Weights of a small transformer language model.
Size: 20 layers, width 192, 9.28M parameters.
Training: a variant of Adam for these matrices, 165M tokens, 5021 steps.
Each number is 128 + 24 x the weight over its row's rms, rounded and kept within 0 to 255. Layers, rows and columns count from 0. Numbers have three digits each. The size before them is the row's rms in percent of the matrix's.

# k: layer 17 attention key, 192x192, rms 0.0422, rows 105-191, columns 128-191
# q: layer 17 attention query, 192x192, rms 0.0406, rows 106-191, columns 128-191
# v: layer 17 attention value, 192x192, rms 0.0404, rows 96-109, columns 128-191
# o: layer 17 attention output (transposed), 192x192, rms 0.0426, rows 96-108, columns 128-191
k105 141:113142141136148142122114137101125153110101103120118154117127140157092125126145128145093089120146118185168145149122113162147131129115136183135151098115127115106138152104127137121099102134150139
q106 086:151161135118144111125116154132136083128130131094168157070100096117127095126110115129107084118097112120091138154134131126135107117125122132145133160069143132102117112100150116111143115146094094
k106 159:107135084101075103121118152144118112148162119141124123153106120111153119094097123089154144138133128120119090110109185096136095122149175088124119160164159090159110099158128105116148169092092122
q107 093:081119146138135144110082125152117130133128103151145091159121108137153073155119145123116156125123125097121131142099156103095097136171141151119131138106141103102117139116148133104094100073103120
k107 062:150115090134125106118119100140131123145161149166133090097128107127141076143120144124179130152156090109128145119121174115130150074105161107124097126152140169164151138142119094155144179144103140
q108 076:148114087133074177126118121099118110125166106130110106147146067142108147115122116148104159122137130131124144156106110163126139087147118086123198129146126136148143120151098153107122110146138135
k108 149:120154110126148085132138150135150115183144120131132116116130147108157156106111164082155183153096139083107111100129170089116112102156136117159104172148136123138121118157178081114141174126103124
q109 094:111135149124095107076076144147080139115141104131190109163131115138158091117136168116121143129129124110123120124141149107105085114145131127103093170108128081100116117119135112109137122139074177
k109 070:088107100103093105136113131128144154162150135160162116125115116111171095117102132111166138154136109097119147117122138115116128069116165094139140142157125151171147129170150094110121153118135112
q110 110:178109133141135148151173164119171119126146127117096157096152148154093168113126081131139118124162107177136156114149119140150168144095120125106150094149135161154135140128135142136137131160165094
k110 061:140104140132177155132127158085118135135110113105085170151113142138127194140108143132116122098091136165116078131160114139118128136158087152133098099087117132084125149131156103127116114154126155
q111 065:131097134118088116137118157138124157132115161164142107169204112129117141157100117096108082109135173142110152148155089142062121132091137104099158155132123132130136134126087145167111104132125134
k111 190:101153090101110091101136159136111135178165087140145091134112127101158133115097138121184161147111122077112126117117164087107112082160151098143107159142112105136111100154146096116144167101100118
q112 074:180127125123135096134111091072145131115158104148139132155130125117149104141121124149152106134112111108142152134112123143102142122117138135128113109176164130112101150129115131125170139142146144
k112 242:099137098104096105102127151151125134177150093136135116139113122108145119121107157109159153158114111094115107104117178081102102092148153098157113151136134118160109086176153094119146161116089137
q113 169:134160114099127109097094127145108136160135109118177136127100098093137136130124154112138158171113112114119112127127147109129119087137131129169089168114107105111106119135145102138157151098097151
k113 059:139097149157085136146122106117102178098157142136117161108144085194112131102135097143092091104153148167155143158131110094137124136127109148087156147130158098156127132122082121136131126158144135
q114 096:086129148166109165135162155135119157153124119115111112183146171141139149139148138088171131098129149154132147086114119076129117136153150101113136116104110124085137133168114169093121120144114089
k114 091:139122144100119142109130128149138182146108103165169073121149075123134168168121114169150132142115106102112128169117125127165127129121160068112139140142095142141147134080166109129151124108126140
q115 092:101116136102134130170140153110122131097091099112094171128126137161095130171160151132133106146135134088152123125139166117161113131171137101123103118120116089106127123131118070113159129161113143
k115 090:107164106097132129148165127134160103101099111114133074132110095096138152130115121146108095143112140165144130151142094142120114150135125136114158147184119152150106161130109127164091120119120123
q116 091:118129129122134081146115150167147092107117155129106137134116165111158132174146068112127156130149103128143109135150144164155126096140136115139118105095083110137173138134182141134153112107108139
k116 087:159112092154115151118099162164142048129166135108157134124116073153112111101153124126136120091098114118091149137107093119127119153150131177046137156129152146131125132132112120132162113110132145
q117 096:102123105157151131126179110111147080127092095140124130106123153183147137114122118138127140137128175134154134082135134149146125098148128081115173112151165141130178125159111115140115136155106137
k117 095:158130162144151110126097121107119132129132133141114133095119145116139134130139144134104084102104133145092113174103123112125177126125129136110110137141070132122108078145136127156115144180121167
q118 102:125154141126105123127114153122122089114158119119104176158070178132127113132167118154129103085113129153136124104121133124149104123132088101189132152142156140126140164141129127094110129111133116
k118 093:096116100097150109127106147120151114118110100164116078149103119087109159137129125111146149145116101125111109153127103129097132146130159131102173121129141096141140155138143116147122144134149129
q119 091:162108150146095121120162126097191088100119121144160130169132125098096148120114137117115142169145132129143168157094113121100101120122137111143144137100131140166120151135149135131109110129119162
k119 090:125138152140110144140099080090105104158137163117125112077100136149119133146124123095132148140118105099087111124142104151175141119127100159147083156111123096154131095141122122134120136141165171
q120 096:178099118147153107086122122187153152109113138139080080115115187097143113118108109150127110104116147112125155128115143102092115131167125120151124124139134150106131130138133124146177138131117120
k120 093:124108073124118139160133119078099125123143110117105099094153121135117106103128175149135135127167136143180097114095110125140146153143147117132141114127147118170130121149109140164124126149161102
q121 093:102131111126116147145110115136173116138098142141137103130122134179129109095116121137120131111123140090118131151148084117125136133103162149111153113086107081137098158112098131148111140138115115
k121 090:148150134159108125104166098114133111135183144151115173130106153099164162138082139113144121154124088115101086108110131109109102107111126152137128133145126135116148122138122077154107131143104178
q122 101:094119149160095118109151137121112138138104146094157123151163142078118111093101145162176145111112127144120149107153156126064145125172156135123133133126139111153111152127125106134097140110150102
k122 096:101101110115164128119096120123137144125150118129077095106101159161100126160123099135103117144125141093142132132094076123141123124107126116141140138103108105120197141137142137128120120101118112
q123 108:146121132144130094103138148116109138096122137120146099148122098102135090105125185148167155161113160136095100171169123131136131136172118166147120112140154126062130138111108133123119140159097158
k123 105:130150163152124151144157142142116184132076147150130114074136169139101132126160121121138072109125129171135092104131143089112103132126136067113067135130121151142089104115156098177097122130169099
q124 101:082134113112153119105171118143176139132092162170117124072128111111113141166104103136101087129101173131124094120106131108165106130065139113146176114169128104139122132129141140161105145104091128
k124 100:138103108139070089131093136108144161119141167144138148104136114109112129076119161117147133117131138173110159137143153188112150117151119109155131142111084131073151118128110103142166127118136151
q125 100:102126117141150084115149125151157110148105175109149112161139184128085088108087119130126126163113087157168142160123156117105121129134096125072110130148144125146191154124110136146076126132119116
k125 091:118143143077121090132082146101134142125163135145118113118110143101158129127112113129137167087146121115062137151125081137162158157130130126149110135035130104109122141141121187140138149124137148
q126 102:103134122127125142165112111152127111113125166109144161137188140095124160132140154142133146135146112150103159110087118087115141144156127139127139142132102107104142093105111145137081105134158152
k126 102:115111127166164149117157173108102103108120115151124088127139140111163129153144136080131153153098157097150106111123124128114143103144113108141122143130121144105115149112170094094116137101155137
q127 098:111125149105113151106151174129121121118111144140122158079143143140105129128126151095131134136112124101117119132102161093152158122132113123126148121087125119136158134112099155103122134145124139
k127 093:142132094113125108165068132141161157104133128155104140143121106131103123119096127116148131124103115111124112116115131119121111126097109132138144177086177126128107160120147120126126113117103111
q128 090:142133113127141146158125103168141136110112129152110160089104153176131144132179073120098155081138135157117124154139124155107124140123104151141095128091137103132101093159164099088172115147090123
k128 082:127134144137133146134125115107118144131136143129154132127137110105107124128112161167118130153104097132116116095134136129103192143150142097074132138145095146123098181100142159125156150137114128
q129 097:084125124124137143142109132108100135141161106127082126160125167131150113127128148153093126146128103109137143091125133133144129128154181100093150144172119155138116101120069137112118132126102137
k129 092:129108150109115125071121143141147150137109138126136056115126128077128135126155134124128149106119129103137145123112133115112106120100119101140163162163130133133157123100123082194116143131135125
q130 095:110118124158099119122105184147130123101125108120120157132125133141115160109110086174120137141128113147110103087115115149138138091118154151082147117125098133117137099107134145088067125085123116
k130 090:169142126143110130148130138110107083129121177118139095073097101146133130130106135109108149091103086132168137128121143125127127124151114153097108135100157153141113110113153095121155133141124152
q131 091:159099126151143102122156130143081088089160122154130168126138124126129188143146088150132093119149110108151114142144132176171140088135096132141087123142145148091125107157118113130144150108122109
k131 090:189116162087110126109122144110131145091069173114153110098144096132104061113098100127112125091127153111143122159108105098121130142133141160106125132165183121140108138103129128155108148121122123
q132 095:115155175125192094102071095087093111136149122112135131116156081188124121097109148150154118110152112106136080157097136153135165141091137166146079141103123133174130158164146146132139148153138118
k132 091:154105152144153120156154117086161112101108145121130155119151156120104092133163114139111108115194132147198189087147145111181115114125118127119132107122158140096097146148141089155122159105125156
q133 093:115118139093130127098146109085088081123107129137131111130105128134146100153075124085144131149105099093101077140127136105096133091183141089147154149140100118093123145134134144146115131112143152
k133 092:097110126129115134118091153151111175072132089126117120104156162109059149109156117139134107084118141129096110087115114132154126148094123125123175145139141096103111124155097091160116100132120140
q134 095:160153158105153118150158157131120170102124112128119135141125129107184125128137159110136092125129170118127144087137122157154088141109072134131171141137159161174118150151108145097130153126135127
k134 094:074077114112143121097112151146160116143127128135088101151126135123110124151098092131155139145139120083112150166124125107123133119159159113104144132116098112151096139131142148184188121142125147
q135 097:118101108136109120101169149177127102121137125132135122096170130125132148126115133126156173164182126101161165131121117099141089128142164122151168145159141110160099108145122140138085142108145150
k135 093:111129101096121140138178099109139087104134160111093114112126143140109113103164132145126131157126146116126076127098129144129137116163111129160103131115141145136139150153098130153130176113119104
q136 103:134156152144104125152091133133082129098151114176122103111108146113151119107132141128146175125099096121132169108160191149156173143152150154136153143133139173135136116133136116128145136144130144
k136 103:127129110164158136109115172183195120142137113124111106153121116152148092134123154108123168100121097103144145166115114104109103089089094166140136140160151136147117152133124149181134102122121163
q137 105:122162152144150148155149144129156130145120120163116059130096146108133144133146147159134118174122136126076152088144116130120150123172167096139132128167145116106119123149055152169134145136143131
k137 105:124148147100091164149102111125098195142140119122138093141126139096116106107135134132140107140118166149124142136101150138118106097143144108173132142149083131144139127081125083073141117149128140
q138 105:098094154138126150130103095062133141107155150126129106114128123117142139104121114165064140140127122144153128110103071118154149137130169139146169136160150129170133123101129163134104136162107124
k138 099:112088166160116112139128094164163103164138148120146137138142168161149106108118144111137116088121116104141164143132105145121109109108082161135101133112118136128154106133143108137096163104131162
q139 095:122126108138101137132132086156111113116133151124116111173141118127123116140102163111174135153149104163159111137093166128114130092116103077164081123116109146144134152135125142129146120112158114
k139 095:095145088086130090145111126136145094102121124115142113090134148117092163124170127160129116102125139163120120151130119121135150145141114149096168117113161146155106145140101131123119124162166148
q140 109:138141106130125092150188135126167131145115139142100094146138125131104120170115095130135083137102090124129147145096097126157134125158122092122122131067098122127105132178167150119163103110147127
k140 102:089143112114055157128114108137152100117162145140167089136153095098081174093126109180139141129138141098114086134103138165127140137143138132103139134151140166108146103112098111116131121116135104
q141 089:104115111102123149117151063161166125124121141125099152114122148117113155143098149132145102133138092155185147138115144140124114117158121125118099145133113144147141117124105123164113121120147131
k141 090:105143119101096109108089159125061139084139162098128151102146123109113092140122123109098183132150140136132122126139113100147155156134111135162161135088151134111140150111148104119139139109090130
q142 092:123144113151128106087139164159094116122136095107094104184174115127139074146087133153114128106143124106145199141128116111114174153086132129161142117072142113134101105121147126115092142136154118
k142 089:099138083139177139106172120120158111141146116114140123118140144075123094119118136094151121114138119110158111113160172144152126140181123116124163136164118131101141108154089113134151148096093126
q143 103:121142133146182127148150131153156132141124089099152101095155157102144132147090107175135107095119125134138096113136128112137109151152135083121161093180090084123125158137117122128147131093128174
k143 097:121106125151118135099127117149128148122130163174174121161120080113148125108156161099118119116120140115088164151126094099102136139148079148076107114143114159098143131163149153132135124143141099
q144 097:137139138101164109082135140143112146171144142152177107140142114107117106107121133119102117148120114100125134119150127159140125152173111163076113115132129139117141102128150151150100090163157149
k144 090:108140152150187170115098165139112135121084115075154186117145127142128097114135124135184118128120070129129115112161144125128118124103108111139098120083173150167132142117143124127071110117121104
q145 097:148142079118070149133117174120156137142162066144142113121089150115117148145087089110153163100154173144122125119129123127133102146138136143156163111148098131113092153128139125140134119105162168
k145 096:151089113144067109141158161159096104108137171159119120142126083108113152142135127132110131193110107088155116163148126127132123123120147101100119143139127105124147119125138102140117126115126130
q146 099:150136110121170123103075102114097152143123113130128173107128122084154071147163128145124106143123155117110149130168100163162137094137110122115116109119120089148143131104125080159107156126133106
k146 094:122132128109117130086094144150142165119112154116121109105136152123144103123110152098124092134142129095117119129111122131108109152132126102128185132137120115140123123132154156134146111125133130
q147 108:100166113124137171175064097139150141152151119135164104135127108107119132131132167150155158148116092118095114105150098140110123143169126166133144127125144125181131163124079134131091143153139115
k147 103:111134170122132118143100151162140113149110150138119119178155147107139164162141110101119120150125090121126148128141120122129116121132111133119157142147125147136129106103107136048109107149159112
q148 095:144092141099109156124122204116113138088134121126105115149135131130166124062139123140131171145131145105124134126137158114186209112116137108114123135135088128139111133196120109157170121106137142
k148 094:131126108145129137118139108083159139157148101110109145155167148143105159127121126158147165092109108123132164161118060147104078136141115156140140128150162140120170146106127127136107091172158142
q149 095:100128124114121063160170086122114140101153160087100093125125081136127133131157112116137104149112118118117119132165102150148124155114163164115153139180101118129111123157134114141110136105145132
k149 091:113121139136120122116103131160090130161141114159110089144124136117113141121105132130173196095146168122163138128095129143129121108142147121122094133114124116098158109112084115154123123116145156
q150 089:159165139087135123196114144132133121164108091127111119107153106136117091116107111113108114131124137106160170141147130119160201146126114147105133114117119147144117158134160143119111110123109137
k150 093:111097124169139134096179123099126129127154142149153130145166118088168153127106130158143157145115120130123153082132158148107103123172137058121090142155122118111162113162121115122114086105072175
q151 095:077145119113102136128155161191089134140106164107125163098117158114143099088115156171132111114123158133138144133159127115106157128134125123126109117133152125132121149089149112086091147121126171
k151 090:131146087119165080116112131177172118117112154137105079142109137125138121159093088112153148111139122127082121110091127111122075115125122113137169156100119115143145142140117130137184138126144102
q152 094:067068069087110144130124083116140110157135131134127158144068107166114125121141101121143125161110124113128104138100128110135137126095197145133113165148119107098133160123110141158132145147136150
k152 097:101137119103139109134121109135127110120137119138123104118072125143155158107128130121129153139110160153123087147138113105151115126113135112137143149121212105130123148155102124205135135144099158
q153 100:119086117107078141151138115090113147165134124142135108154191071118112162144135154156135146153184115127147148118119124097180140133127163150168141138162121108118086099138136108128146134118120121
k153 096:130117128148106181123177092126154111126140156141129115176100148159106135104120075149088137147126175101153137159134095105134114119116094096122152130113185133156138159115093131145099153129156142
q154 105:122129119117165167120138124128152162161127109117114095145109125140106136120158108162131119119141124132124146095127109108105157116106147084130136142120110130166165120121102155144196143152121100
k154 098:092106131093128091079094091122152124167116118118168116104095124115131211131132096124128127145106130130150154138106140119145077102131132132126137161112100093101139130128125115127101125128137107
q155 096:158125131118112097118127141128138128118203165144094133083156134145125182125160142129144081155159097123092105136095103143147123116115121163136140116129173141092143147161156116167168151118120122
k155 093:150106127120152131136078098138106117123119132130123134117126123127115105121136123124138143108136135101142092135099123146130119130133128087124099130131152097118121141094138160093120148155180143
q156 096:155123127125137106103115115151128170134124126100145150156085114124119117158137113122092146131107149122102153128118113108188190135106128161103063112151152102108111163130122129136121109086136141
k156 091:096138111144105134166131119093115154141104158156140132136176097153114110120108163125120122124098125123140128098131169101079107124157137112180100115078113133131125108136129150102141101142103166
q157 098:109130169118111131120137088025095100120137153083129145170093120151127161135113133129145172111151154099163133126111129099099154120110151059154109127125169125161140121172134106154115133066147131
k157 097:105092138127144106122115105176170124124090110126129108093163142146112124114185135144097113144118166142125179111084106128167127129150152150117110159121126100122159124104108119132143127106145120
q158 108:127163094100135168122148177095155156139088154097143120114141149093122118118101139157182119119147155116107150141120122122124113142163146068128123148134127110147143138145125119120174141165140076
k158 110:098079125077130114153105097165178121139120163135054143137101137119118158085130109129133131171120160126129106134142107093127109133129132104128156154147131128147129134142125178138135116132147126
q159 099:172141123124087125118130152189164126139114095141104094087164148082115123107140135116134118130128129156107103158113129119123111125092170139133131138122072127134109112144129125089214129106101173
k159 095:108115066116100134149098071112137113124154109161141132167082102154094160111120123131146147125162130140135142128118094154148134125121125139103152121155130122156136162119111190112174133169172090
q160 098:112104126080183149139093089141143116120086168101138129164071077157127124167140074132133097143096106135144110109142147156166080141127077130122125123151123078107162152128119110159125118125110124
k160 094:092154162144125080119114154148104128146141069133126096138127167141145103120161177104142098122126125123104133154164107087095112165124151112140083116087174155106145162116115162135098123118085110
q161 088:119119143095133116099107120095142114138109155149100122113160142139100147109111119139115147126093126128170128126121121104094106120122114134131169128152160180167148129123120139124150167146115109
k161 088:141114125138137162118147135072090112085134113122128173102128138113098106148125134146130133087158128163132127094122126161131174126134096136142094115092134097118120155129105148127126095103097135
q162 092:118101092158127150124137098151155124149110096144089120105114129120107129126134113128124154146140138134159116120115110125102089104164142099132085138177086092116159121097143138109130077128119133
k162 089:137175132130123161169160089103129122086127175114174080121084147143150157140146130175100132164117144108127136095149090139155139150126118119114143144134148117132152159161117119146095138121103086
q163 096:119110136115150075140099102129160132139189099113100168130103146086126147153141078118159174096116123139127103135121125137151171119160160108115083121178091120132133122107138132106125141081165132
k163 091:116119145140095164102163132147114105125119160146128117182189086101114076120140164127121132144138118120108096125102099170115139117129069168104151123136176121103116117124123125128124133123142137
q164 083:115145150141119139112154138115135157119139134139111098116177157132177167120097091103137095130131100167094119093173102112156101136099162184130125111091113133123121123140138140166093141106107092
k164 082:132103099133117128087150100107077137160164103124137154132081100144121119105149075149106131119160170094191108134132128133127152142148086080105104121127127133112119117093146151138173133102128164
q165 091:125137162131068183153079102123143127114229105160099124087129145115123158115152156100161168130148108131114132076124137118110126126139130109140157110124167128119095105147104148144126133194108116
k165 086:173148117155132096101172128107110154139056185104120113120093128147149111163132136134117154148114105121154144133110106126120133119083122175144151128136126143199106133098101067135117151115154158
q166 106:156082103100169122130134136142163174137125115121158135188065073136099121140143094153114131122141129116126093120144124161106116117098082110139151134174130116118151094150127131128128119130111152
k166 100:089136136114162161128121120100125114118137156108114130109101165159092142108130111090127121119093120155121146120159116112146125123170138175128100127121161150119124159126136128102102121143130092
q167 106:109127135131143111163130140135119112148104167126194144161137074175124130113132116136115107106140094161124155121136124153169157132115098154140146083086165140109136127140120148125109140107106144
k167 101:141147164139095135150153164131100167098127119149147144093126135146124155145140109114111088087118135078126102108116180060092122130162138072132100142115131135123147138148161123078115125122091127
q168 098:077127143132154153122093186113136149150123132157074116139108142116131137145123122111119151156141117107100160161128114107117190134140113097108130138099150139148146105154113118100151115118093158
k168 089:090147160091156152144137085127151144167147122113155114167141135086133108119145126126139182117128136126139146120138143147118114117146163156169169134148123137181156159118105131123126117141138073
q169 095:144165118120150090120122170146131142096106129109154067161147108123130089155102124078172115109105131130109159128123140138131104147100098144124122128102073134153164127125135131092142112129114123
k169 090:077113091128148124111111123149156123164160130163134148144086154093142155080113104117168148133164083136118127139135102179166109177115142149086151123100186144105122147155110144121160116108149104
q170 101:118107147135142146108135153097128130138138143124150134118143116096148093110109124133124146136126137126156151131130110123141129126131090123140100160164154161134146150154078174102135135134105139
k170 094:138086150127119131141133146126118121140100132141101124128132137109106170116119113148131139104107121145117152114143143091088147120113136133132139131082128116136111132143141108152076110105163130
q171 100:123141091107134200124091147130129105157116142137104103127127125139120087126114105117140122133149127102127123099139120114138131133153154136148191148136061113113129124111125137124166133145111090
k171 100:121120127179146121120138137168127175140135115141127142127095128135106128114142164088153123127106102153103121127133120178124073125090132076130139125170155124130128158119140144135097103159137164
q172 101:107135125135151114091139085115161098137180131124174111124070042122121141111116131147143122139080131149091119118143125143124090140130108126088159133192106105105134117127119123143147143122131151
k172 096:144160160135130145142092147136074139113105111147100187132082129172113085106127138103130113132155158121118099114163151098148123123060135139167113120119125126114130132155126122140107143163102154
q173 096:132151117136155082097134129107149087144106153170126129111162162090117136111139116101118147157141141129115124143141146123124121117176116186107138127139111124164142159133153153142111128174129132
k173 091:152110076102119162147073144136173090106118129156106169082109115153128157124183112141139167104110130117122109137121137123119135112105098123132145136067105121122082094155174174154146130125130162
q174 097:129156063095139130146134070122175134149117185123139107116161104108127148121151125140132127109143088143126137171141122117116134131118150169113123131162158119151139145131153105137151121167149103
k174 092:100129097074102110108056195174134072135134124163102177139137163122133190130121128079127142147098151159127107113115138096132133106172137090137147148095155113144118157150102136109154134143093140
q175 101:118192112107126109159139157078137117156148167124133134148156090135082140132132147134150095136152139176113094149129118132154087126139119112130125137108130138121108108119129125154132090113165081
k175 100:131120176108132103170156164133131147087145135148114130158124120162108154126148134105122098146102143138116115140165124170147157132120154119149076119089089114127144134125155160101116126140147128
q176 100:129127148145114140143121124116117151134177151154139094136139142106180094153157157148134132158125109134124154106144153149153098134118114118108146139125165122106168119148089155115090102165119128
k176 099:094150177104139121141138116134165122160130082091139114185130128113150132146123158104133123138129092143100142135162130089111161145128096113146116130098109188207134118131112106128096145115119110
q177 091:155115140127135150112123156129152101150157122110156082142127153104149099123112169114145169116129145154122189128106133141109118145101119117086105141105124141170147139115104139146113140135102095
k177 088:099115120131193128119136142105175115140125138154120122178138116105147131142150130152173080142126108111145170121117132137133141127109114168152155130094114150123130115101104100124131128133154103
q178 109:147168169111099149128113148156118126132131110108154167079152161124122099159137189106150129097139131149101125125170149151133101117154087072129125144090085147127137142140119113129165141102119132
k178 105:108101098087115139155087150109165146087172102127118104140128111145120201125147089133133099160143109161151121119083122124127143138115127159183113134141123106131109149086146149109132122118138131
q179 110:138148181121128155148106102156119146119147114152163107114141054116144130147142132135120142136140080091125131129081098159118139148108128132119115133158101134147122082115097134108171111149105111
k179 103:123148142162146089115136155117145111152089167105138138166140130099123120115124090116100102115147130117156147107174148137139115087082137155158189114168140176130113174119138129111114156082095136
q180 093:113102118152122161142095120113147121100147126135097126100078175103135119144160087151134120127152125096120174156106121107141143133092104101119164104147115114155104138109146105128136098138116122
k180 091:125124097146124088070126124128132135141115126144125105141167116106169108125107176094159148167097117087111133156082115129091133105146112154113160127124135140107172143143114107093124133170146106
q181 096:112115095099086112132133130134130125156099112124143150168150141140117155088125146147139118090104151125131152140138117097158142110119188128120127155108145164137115113121097156105126147120136147
k181 096:110109109061116161145189114132129147110131157120103088109129103103120178116113140139115168110149164124129089131088097110130130130142110097147165146178160118110111122135120119137213155164113125
q182 101:135117096114187081126149088136136158130126129119142130132116105127112121078095105111162095089147122164159102121107127144095130122106128122100159155140093135152115116151096116143125156139182082
k182 096:101088114101123086090077144091102084132173167166073148125137134110117116125137109110113152123149130113163112134105086119159144140127138157115125105115155122130136135127144161153137149151137157
q183 098:154120133167171137170162145108116141110127129139118147096141125110151109112150128089159166139089095113139144103118156164114151117140111120122133132109117117171162128105158117116138095126142120
k183 095:170128122128158153132109182150149128118136118119155124143158120131110102174136148156136150133121105134139149126108095176121101115123092159164131119176131141119120141124103141162116129131134123
q184 105:148150084153130098099202127151118102128148119145097194127106157161138162146130107122111120108146122177143099148134123158153101119087097086091125132111159141137132088165136133140128118100107133
k184 101:139098121099100088142124133120115133093120138115117133087136062156147147099138137120102114098096160121123121133122113140114192124113122183129085113126102111100120102112155169153155168129140079
q185 097:155144101148046094104166124147137134138088144122123126101097133117151115112146125096135107127123175120139147104131089107179109130107106143137155147099146111151105148137130137139142104157128161
k185 087:076091102153090145075091130155142119165143120111122128099098077163146124156086132108163136142121147110126111117092160134110130119122133085105089158134087130114137099125157078112159089113114113
q186 098:132148098152145076139130115091125143142125158145118136093144088137139136125102128112123142165128105124132135107154118091165174148172147160110110116138085133134135147120090118122168147160133155
k186 093:107156154133121166159110143122062177165123142126135128113186129108101117120139166136128095107125170097155098095111117120114131121186121087154147143118137086095128102112132138110122085139108140
q187 103:128123133084193169148133174124124169147133099106123124145120104101131165146124134107123136118128152115108127119136089148086137153161113100201130145114133129112104152073148088146152146147159133
k187 098:068122145103129182111167094188145143118113095152127145116137132122115167146129121131157073161106131176115098107137122132167141138130124149121141146187083109115113170145146108134103096134144107
q188 106:108140156156162091101109151139105109128097131138159145155160140120135133158122114136114107126153105143144125183114151134128138092122149070129122135110124120065118110147145160158144151138132117
k188 106:080115088113103126175102113100111121132143117146134171126124118098090097124136138128118146112106095124075111164106113134140138128119189120109136132179092143125124140156135124108097155110123142
q189 095:127162137118130138144118105104112085159115116127171148090123143160118131128128111128087160130104100155063122121158160151121148147152104141141107126145123122150140129124134146131107136162151123
k189 090:145153120165114159134112183112109109112169121122125166139126135125111108089124119131140064131133125156123139103172172131099109116113142127151137130101115145124072085071167100087078125108109139
q190 100:167122150128166126119127149130137121148131156152149112185102100151113170161176124129145156147113106127132122109112152148116164138087129159151110127114121097093101124119103135122141112151132110
k190 095:108148135145080113151139129123086167128087086100128144114096128137106159144106140096127092132079127143148126108164164138141077105122142154145156137090118139165116113120116097147091114111111152
q191 095:099136117083141107127138128134129101119126118124142112081147158136088146142119075105105122171116112144099159115124144126137138153155120145108196111086117145157159124128114173117133155148102146
k191 092:124160124127137118148134123117151126145145139119147164127090101135135128080126109108165158125136119129121063126098121122106123142121106166141102142080164117139123162136089163140093140094134177
v96 102:092161132106087106109121123082126124118154141104124148125117154120120105143145081125126156137140090128151175132149136101106129118158127158137118109139129085141154156118149137093150123111149138
o96 091:174114142142179140138109129090113125114110090133142141097122135151121116138126152102096134143169160143125120114156122096142133100149128119137110106125070140140115156122132151163168123141089127
v97 095:112092132131125121101136109137133112121085121138136148139124117185155119133110104110124101137143133113151139220128099126135139109072138113145100117133110106174157131107135089132126133073105126
o97 096:114131139100128130177115102129143085141126156119111112146144112158136104145140109142106147131134134118134116095114114107147092070115180126116132190077092107128146136180125127144121105101103112
v98 097:136144122181133117106139097090135119151133091151124172158116142166124121165133109147139153161117131113161098124108131174125123081156128085135151131123132148141130122140097115134147109112152089
o98 096:159148135162149157127151183106096092069107110129127135145077141152145128140114111161119101124116130127131147143134118137112101100123125164116159115143159112104140171132176080117154097137103145
v99 101:121157124129136131080105153164105092104130143143106137146167162096155132148157144123105100113087138095117092118146066127164149125129132143176123110131137146100117091112137130151131130142145134
o99 098:128125144143152131130120136100111112133131105131116113151131109149146138173139175168134146133133149129106107106138098128074111163116132141130108050132131105127140141162125111131124122120109120
v100 102:169086123119133092117143119139128102116147117116142158088129114120115220069115110113117112088126115128146082140132141109085190106085168166105178120116119136109143140135133131078128145134123136
o100 095:121150148139158081163151136189119134100107200125120157094112103164112095117114125175167080133114151110146157091147113128149098142141133125122076097138161110145152109131108126140125125079131119
v101 099:133092116168114136132168121138113093137155128129101114119111170150128100160141189128103147100105128122139114149108155171152138128152114153065146120159148067116135092140128148139154132066138161
o101 097:143144147167136151152131120132132131118131166117129115100091114093158120114149118125109128111140115149153114123138100111158124102128136133143097139083182135066130104125143143093157135151141114
v102 102:123086120130130098096098149160133150130148119171088142128126126135148175167130119119137154127163111112107114164100183153111145136121154110124151111111119147133139084154164136129123124094142116
o102 097:117136108152073139136148170178155121167128153163113098155125106165100115160112107167119102090090128070120106113125101156117124104113103099131146162145162125154133141140125145111145091136144097
v103 104:104068140095143125145129155095131097105157142130142127118167139090151112059152142143104157133108118102122112144110106143136156139113113156113148122129084147114098129099116114135123136123129146
o103 095:134113148133134117107075105157167094110161149143136113094140120118183141112094130144145164147110122126168150146077126127153116182140151112110112102103190125124193101189108124137075103140119132
v104 093:168156109157140101134172163148112124153131073102124112124181120131123171162099076159144088075131126121107122175109141132109160117115134175126089136065129157088113159137165144072140116094116118
o104 087:122108088111154108136125157132112153091128154163101180152136124165127132116127118160097091129109161123090107136108155112144129158077126085142143064128121128132128139162148110104152098125138171
v105 102:158139150120121121157172080083113161156112132129136153098105133173136148130118090114137116123138155146122131112101184132094105086093156054104153132143118124119116178133104134096148118147107100
o105 096:122129088121111154166147150132129119112156155158134123137129140109111115120119092122133113149137129168125143120116140160155107066112109114117160153105143150141117117110152119111104130129131136
v106 104:122129109115118099173127152098137146142135120178097129131133144133114089100149141114150102111112115110145141131102145118140119136137159124129089135178134132152107096149136162065148125142115149
o106 104:113122109120064142156171140101139113123107144126147095145142119125127170129106109119106098164146117149119133123072141168102131104178109097151198129165120169155094099112104173124149145186131119
v107 107:140106133133124139145119189128136137130093147148146122114151128135128088149071137103122165097125167121166168114115107107113137143126133097154125145147128138155102124134155116111141092176108127
o107 100:083123085101095116154090099127161109147135105116116123155149138112118137136092108140157125142133097104169110141109103124145145092153107113118165183123115105184131137080107182144150158122102105
v108 089:118108121140186124141132117131148124128128138132134155150170129096136101139104142138122153127128178082121135138151119130118148147143148172133137122078128139066076125100122121095123133114095158
o108 079:130127112121118070138073133137129105097178114140149111146133160145155146131117123158140121164093102132164148167111110126139095170112142139133095102107157118116147135135138118132112120095118124
v109 087:142091095100141123085138137132129135111130108145156143123143086088113075114145113165122129110150128126170134135162109141126147128102125129136144148183133138146128148144135107071112113079155116